From a checkpoint of a small transformer trained on Wikipedia.
Architecture: biases, untied embeddings.
Each number is 500 + 40 x the weight over its row's rms, rounded and kept within 0 to 999. Layers, rows and columns count from 0. Numbers have three digits each. The size before them is the row's rms in percent of the matrix's.

# layer 4 MLP up, 704x256, rms 0.186, rows 572-671, columns 192-255
098:561489440446474460521532456561504508514553516552430521490498573483512488541542514433483483456478564485503461398465510451515525547558495562555458429585535480476511462577491495533550510506522446
094:505538519491504557436511417432544525499463477528548475485445564451564542575550530534498484527490542500558554487480476587478417549474455498529592523510529479488538442465455557574515487503554597
097:507564558411514499546524445404499544515527521511558485454512464501451485460541576424477468487492497519456466489502510484503545528460488506552508538449488442460520511525454577509471528535418545
092:543523570487535525483438434505552473490477502554496527438493452461540535543562532428521460520510496494502527476530476415533442465510539435451486474474460488393452499489459513502502517533448497
101:551509573580492571564460548519476507497482472564474512465529543523450473498501573422564615490486472500468559525489469501479449515516507507484494471553470488461526465479459493503482539424455572
088:522543553540529522453566542529565535515572477500486468527508552517464429525543539538550539588534491542505475506483448548450474467551442494522470500542558516506577512512574502470491549484461554
091:404507491487477521470515498536502530502502490448473498558492496540513542418563517506466576540442445485561437553496547491413437514516541477545471507479522519430498533481458580424492504436503455
103:502516477560518507453450529475464516484487487485527520488512564522415479564489428498564476582385535581563521499540495446470527578513468573504510544508489459567506457530492555452440468537491529
098:546475479479514427564465441546467501475461506525585466453512526508580503508511480505516495515538570489558421432432542522482499428446537447456456546520510463470530494393432456522485513438529486
105:489528469530543555506492445513462466477495590466459529519431501436548590408559559509477520453491519450504513547539526522449447513511537446510503475568480458451435501439452484470497438497422538
100:504497492454559479443475461469561505508468486462455437482602491475445479510572530523481479551427521558441511447488489480571462468493512505509475540476501425496515511455454515484503543480446499
096:476485525457440424505533462489510565477498477509495483519533533420574556471532542522467427535487509558503458388550470474488513510528492499516541488471463527504482494495458523468499515485429427
106:560511550449476447557523457526480439491477462474470537445461491440462459503470512516493520439463426454539485488578467481524535488512512440458526539506548441525515456421555491541542501478534499
103:516477473551531497571477425506448528436491496564420399516526521465554478479391519456494540523574487511457466529514422525622532551519433490455491462506521455463588513479544510484554543530512508
111:490491454528419472550479468466517550534472501491494467495520524469506581469466475479502452535536532586507476511468503518530486401474493511517449509550585478526445520534542453545518529578503474
093:508473527453556505530521516500546517480474536472438457495504519484446507512500493546522485505467470545511526496504439539506557555558471482503485499505552510536511454457510514505514433504522483
103:458450526530493510493502465570463555515531458428515524566415509543545533512400478485526529453537538520430448532450520533569522446472472498453511518481442436456559463498515473474519466486536496
099:515491527500591469534454531447574470493498472502507487452506535524530525587492560456468523489507461416540418526473483533500490613513412509512511470498469492440461455484498480471480513510503468
104:495497477512576566487560495484474441491486516563505559491391531496461499518559475529472557467522480534569481550513491500496415512495534498479512457511501546417465456462498509457496471515450511
104:496482501499547568498468505529526494423498515537505452524609511494618524532517557502515420483455514535527510495438490486514354404530582534481442490489490482599485448583470482474502511511465452
096:489474488411538459476566540503485607570491575523479500477509463454529457439487512541463441526522514554499466418455492509518465583409514494463462464476504558558490490478451512436528474448500525
094:566494496478517509486498548480471418506518470556410509543489584552458505534523522558479524485496514526485536481504522517512486507551521479510580409431532440482487580432505453490468517464458462
105:475502496439471381543484448533580455503534509505415505460515574505531580514454541537504470455478424547530506442572485447503531426489500546539490473516464474525515533528509467496480444474470524
127:447549554469469487543516521491498484555511485502558527416523442444525489571597609501465482495513472495544512512521420560537443490484569542485500540454534445497408473536508535495460454497483481
102:570465413452489543573485486491405453431588540516565488510453511495476555472561464531489534582569467543430580542521460454470422447516500485428515567519468462504477452577410518472564524537458476
107:501481523468480509498481577460520566458534467507527472450536537533464491518490466512464543522492453487445559476451483413460518509531464507447548530513523505424512439523462497528484492475423490
103:510540458477438551511540472511503553507531518541480448518541485534486436463581512517525470500479512562477489496486525496475498554512529499454515454483491500508483496527507460525572577555417470
101:486527424448489485467528553492546553521451507518509451516503512498481489520539415449530483521484519480550520482528525536464528561554540504531499610426495454488542449493495522476477533535464434
099:518494503497497451558470431535563488521418523441547454552477521511460487528541495493494499436496521527474538481504511535522532448540503476421495521494487539452538503482541512491492436499574532
097:551520502566496462496440482475504450512517479459495547526436507523450523437504567522498467562516522481521470544548470544469458476473565513489459549546565481468521515540451496534409451515466491
103:480550546434524549442511561548552574521528498461580476555479451553459501522471528588509555519506554599489484525558490454447476497417472368546570524472584458491432505511526511443558554471488487
099:467527545475497498533518419440472532486548528523507447507464512433560542496523473486502571463442455531497495469430422528449470492480357542454523570434500505509580544568546474477488523390529458
097:403528512524485539455505429500535373509433458492486508495534508531456425430422462503536504517466540538486492507479511528572437474527556496473457529589500489537514451648497486498422481489467444
097:484531449494459538494494468494526517495479569485583395553511469494495549488462522457486501514521460508533500509419464468503482458474500509504487574514532527486580519461463517432575558522465463
099:496509545525539505560486548443526445565570545477432462495495570509582475389525521564487504471530554526487512512491524480448521544496526561457452499445455483562522526569506504515487524508462511
103:467501487503505455509527525508450478424455416447462460435521457471519478492454471505460513549534505497469480512547487513480626480536598458541534531524488511467510468476549508535496530523496511
102:483476446421469440505473514517455527490500519526482435584416493490476512483495482494512564580582511561465496492543562424539501481472514520469533551510485530402436465421537526493488463498547506
105:483467457581445468482456399519490520574461454435460422448492527593521502531426474543417479442546537450529459468514503537458479568500521484458477566498471531543540519483509485502557560529495496
100:501476530499561536513557445558488467499494512486488463431498516491536475430536475524543478531483458516468411556402550464501535563499431495464429532490481398491512556576460556558502484498509546
099:495499507491462504434504521519472505509491497448458516495471526497521483503514537452493491447509514496537423537513546498439498539472506445484504458487523483512583468544524483507485466511491593
100:507392545575479502547535500534493558520528471477459523428494478507510460506460531510562450511534549540527566536477489552539477611499503557525443443539506463486488515447475498437510549518520471
100:540487484476472528562522479509453508446501512522400533538523473474545498572518530524549510549493590521535511505506490449520510537479597457486510480464548525518531437505464602506506496549495499
108:467489531555450532533520467568444458461493541457524492535488458476534475497520521483554529540498492515461554434507465505429461435558491506513502508519529453452502511451581532496479534454600517
098:509565548473460566570487505500419550480501510520503531538547469517522479511561621481505520508533485552505532436489505500547488443482547446544533493593478503430481459463521490431472440460491519
101:386484461426581424469478464412512541560461487497538514444552518485538452468501439542495543467511551495515469533534511461503512494535519444532474484520445567520560505491449444503561497465553498
097:615475469417504484531499505453462394475489521463525416424527484445525485479538523463516491492561473483514497465515493459489407534475427540516554466533560513552401501512475467488498474544480543
097:449506508452514506495492529572451513498487475519502529498571477440458542504511477483492560456492456570446426478450571506547505453475443548517468559531456492521485534480461549517386492508493478
109:526471480577561490502464501510483505569537492471490499535541461502438523487494537553446499474512528489463435499435468575473516553491561480498503506455506512491553504498548557522471441497506438
107:527487431465486476611535541474558534476422494591524523517494536505476485462551501551458517413550524501579490555493483532515518537513554449453526499477434500457527471507527567511479493514448525
098:474486440506505515513433478485464509446441427553485515454536451522521415527454492502477497528474485555460484481563512517488494445422532504455502488552503563491505484534417556555576454594452473
095:510477479533462510510536580542421402541527454553561495517447513483477507515566481503502594555559511517481462518493481391562495484532550478500461462543521433512505505513560437561536431513536553
109:491517430515511478485554506440470579517550508530450420458474477448522468564473462479533486537497467412515533508490537544504430526571492517510509538458513477485499515526457508529430495547511491
100:454509557561469587421554498511540519553481555539447498524489472468455454511483458473481474495519477522490509479443460449458494496545435482478443458565461471545452509540538470497502470478483490
100:580515495500499503489559428516434517528445525490529517548532514563461575568560530484533533516491522515507397502485546457490501455455527495550494458477485482490501503442481501513555504528549561
102:410496467466433511511481512422471556579497510452492490517476564544497567511512527554457602568474479500514540510495524465488532508525468534473520536515466516518541546491504499528519480498437497
101:488513475455466548514527409523511520524542505566513572551481500560496525503436451501513492494502516468541566514573543495522513512490584548498517465427495404508538521518528477455469447503601566
098:515475518449474549482434489492559460512547496594433516465511480528507515512457494459549478559518440466526533462485574511521509490564478538554559476516536466590450505492527477457505448499496531
091:530431521463522522463474466500577496481528496533473478530499536453465442481494499527449575541516556472560542535498500529539467477556510470504512492531514530514426534545570535510528475440453521
108:461477486440463583569551539512439583537491488501460498519511556486605521564486479509439545484544493484493501517556520536402390490484479495459537494465443468568499442545527523460523474445492467
099:513487438491588478454482555516482539439413508441456516543491469510551555464542556510510487491440526516505606557439446464428461436468490513458545499520532427453504530509474451499506519419456474
103:498478527460473578454470466560529491528557520522500531469460482470476507484494463427507469419541442464493524542458536544506467539516451540495505463545475509574493486542481557475511450447467502
101:526506483489522442480524549517490515570537560429521503500551515503572439472479439542455447500494514478529455438528475545536463579464484565563471535493455470439546476485538487420557477494565508
103:491444535508482586449527431507482454449531491560515500503464480411463456472455495526490523479445526512442541469501486545527431483496524479471464453560498433462504425513495471445521432555500474
096:465541484556489557458540529485486460525416445555530532486544476567491408455493465448505539503505511511489535459455551463514437570494519578460488557515527505522462379537458508480510555494557498
102:556535465493450488495483522515492549555493473446562513523455492448466526515548484499461520547510537515416478517489498532549484498579473537455499507491447460402562563498508525419489480481519474
110:472500591507518481542500523507488486524505547483473508509527562487528515498500488500571475497547563500570544468543559558428568512476529503533532488464501540467504487485483496542542517527402542
095:472524492503554512548547444507504491505484524498537539459490467547477576451455411460453488457497518554512470466537516468479489487516445525531431500493543482472469504430521579529472501572469528
096:416570578512479488397475520527550509519533482516460508545520486458501453552470527460522476481434471490522620438500530494491529509471504495537497435500458598490468474577447443465513468548508478
098:460486523543502466495518472501590476457505527452450560488405510431434504523566518524502461505526469517530509477485546491561477486453540473498482483489457508515500400453518511440444485513490496
100:455470448538504495494497536501485503549476494516574542491480452506527544503417455549443525527445470474492529531466520528503478425485483459483560485522530434434640522488499549469608597519520513
101:474528437525487459535553547453435517463494513542466525460483594483458547435471488538434456484457419519446510487478485486514516448492586457561521482497509458558528499594536497524450544563512573
098:552519474538404472460510569436462512481546443527522446438542424532463434521446500495541498508549528603501509516486488538533572495525506516492455514524539516483497533465537503541465473459553434
100:540469518496497560461530467472443457522562479506506547459468468488462471525517576478507573509506435495486548542525504573450460504456559490483455508509482460507548441599454527491596502524451493
088:503484496516483559547506531544493446474474470488509491518551503495534380559528527591501520487415561471552494501503567455488533442451497499408540473518497473567479520460548482469493504439487402
098:550472466477463483453500460546517527497552482472471511453496504518567522477493532538417443465421495515526476515594477534456531515547475566508544517483474504555489487448497484470450434493537544
096:467535560484584474437557462488490467473577495514484482516580488573503517527508512456508500456504478514505469440559496499531533508407475467584521466475509477457498465473407517494491496488467526
097:495515569523475498509513509495501521515511567470431588501533504513515453523438575472512504493530534404520491496459585470450494479521502464460506502444512518552474535568499483443480442544454453
107:463484480529549555472477515427527460519493457540430417480463468456379535574529504514523540538519503607527508530528442551562475486518464506456456396528471547481530507535486544470558417475465522
102:470447502512531498557496404455502550498511495569480509475512528569526466477576597520492488529514443496479512486561565490504475473568506556525485515499530444471432488490570547473541466487574537
097:463501506519528496501443521523498473478468518578483523434477522514547498469485530499466474520470485512486509547527470549491447481510449467540527521529491494570523495490413519582495502470545576
119:418508470559525465506534452548458495512494541474484543582544485558527523491541531428458556431526436570531482437487520516495481491458461464493445378500461501478526517504489503542490375443448521
104:488460540552495490549554519503478557428467431526531580485521492463562448561548610535551470552495481572501510485471584472418520501484542535468489524496543555524446446452485561591547435506509466
095:485512521524484535441498452512551552457461510502519478564447503537495460495466402529537456444442485475521546488467557504472491538456485454519533495542527538568504512516504476480468572491525434
097:532473464595493529519487531556521580537440551511468422510488564531470490501497532469430540464511528552473578435487498539470474499496530508500543437425501557436537422507440512514520520443508494
103:496545487517564519500528505537482481530462450521520536496513516546487502414497434601505432534504533480437469503474534473457533498510536472530552528535477445497537536545520468451434574515418483
095:448506491464533511478489497511526520557552416495509544449492472450499502479461532456496515445506436427467459492474462491438517477478470435543497499563519514501465502467509524520516484534514457
102:491574530451512548500425458498528472486536466451502506492537465552486560491501510513476493539473467517521473512448478492518543528515553496555502556489486438436475514462504610484469527496518537
105:515576485574499568534515494417469489542449466433513474579531504524479514501488445497521529420590523523507454551497471556505465428552509412572535491494423497541469488397474481481488485451451509
106:530497502522440517505501519481513516425466450578535533498474500484485556579628539522488499540535506540508480527501464479523550490507566500478457517564525475462482471458485523427465509499544509
092:414462541552508476467527546579533476514543515492543491453533547527465448500535436433392539506581483505513535500467522496489482507494465464534457533570525610490519540497481500444514562569535449
100:434452482500561521541494544467492535488511540502416455531517440518553510521464520511504546514501483523511443469513515465474532462471505474450530535498489536457487502508530505497492550544476448
094:530475523471464485545499512524456503470503479465507518498559548513526520507511475494472514505494464474514519459497540486542543520541495433522443467433443501486537482577473429465514479532530491
112:573445482475537592490462531482453491407509518522463570441473523463495408500471460535456455561538494533534538458517512530517433476562562438472501460482473448543478486527526570507481575457467541
103:488508444470436498496440514577497503446464480462454461474493554528520473600532459463534460457503458495540514508495462499601455503485508569477525559442494616426529520501433452517541501490512482
101:535387496498496497521581506448505484441603494482516512480528505455470524507572514444502469565524478517494465440529438526514541531484468505448463504535510491464507476533511461479501458487512581
102:530492521514496468566507545522471460556500501565534503489537474468522437453474501536453493512497485498460527447479582559427437513543599513463496575463481416497508435473557509487557448570457489
109:514507522592450424484547481523508599517529501493492460554430467488438529534522558537507472476526539464495502474508532530514488463563585554486464535515484529407543572535505517558468515484548557
096:472526572451435483469455484516532545540529486535494477546457499488435448507475540501562465491465514433495451493512455465473489471480498503462427520442599486553531495546487434477467479536430517
097:472497503516432453506512546511533552578474481508492513461506553541620537493462423491530468506545541464559542467535457502485541442543517520443550531519512500479493423454493540480494470493522421
095:440516427539448503531448416504500471528546536479501580500381444552478468559555587482492513427510473540476462454555519490514390495458529489527506499550558463485546556443519472484468517475521557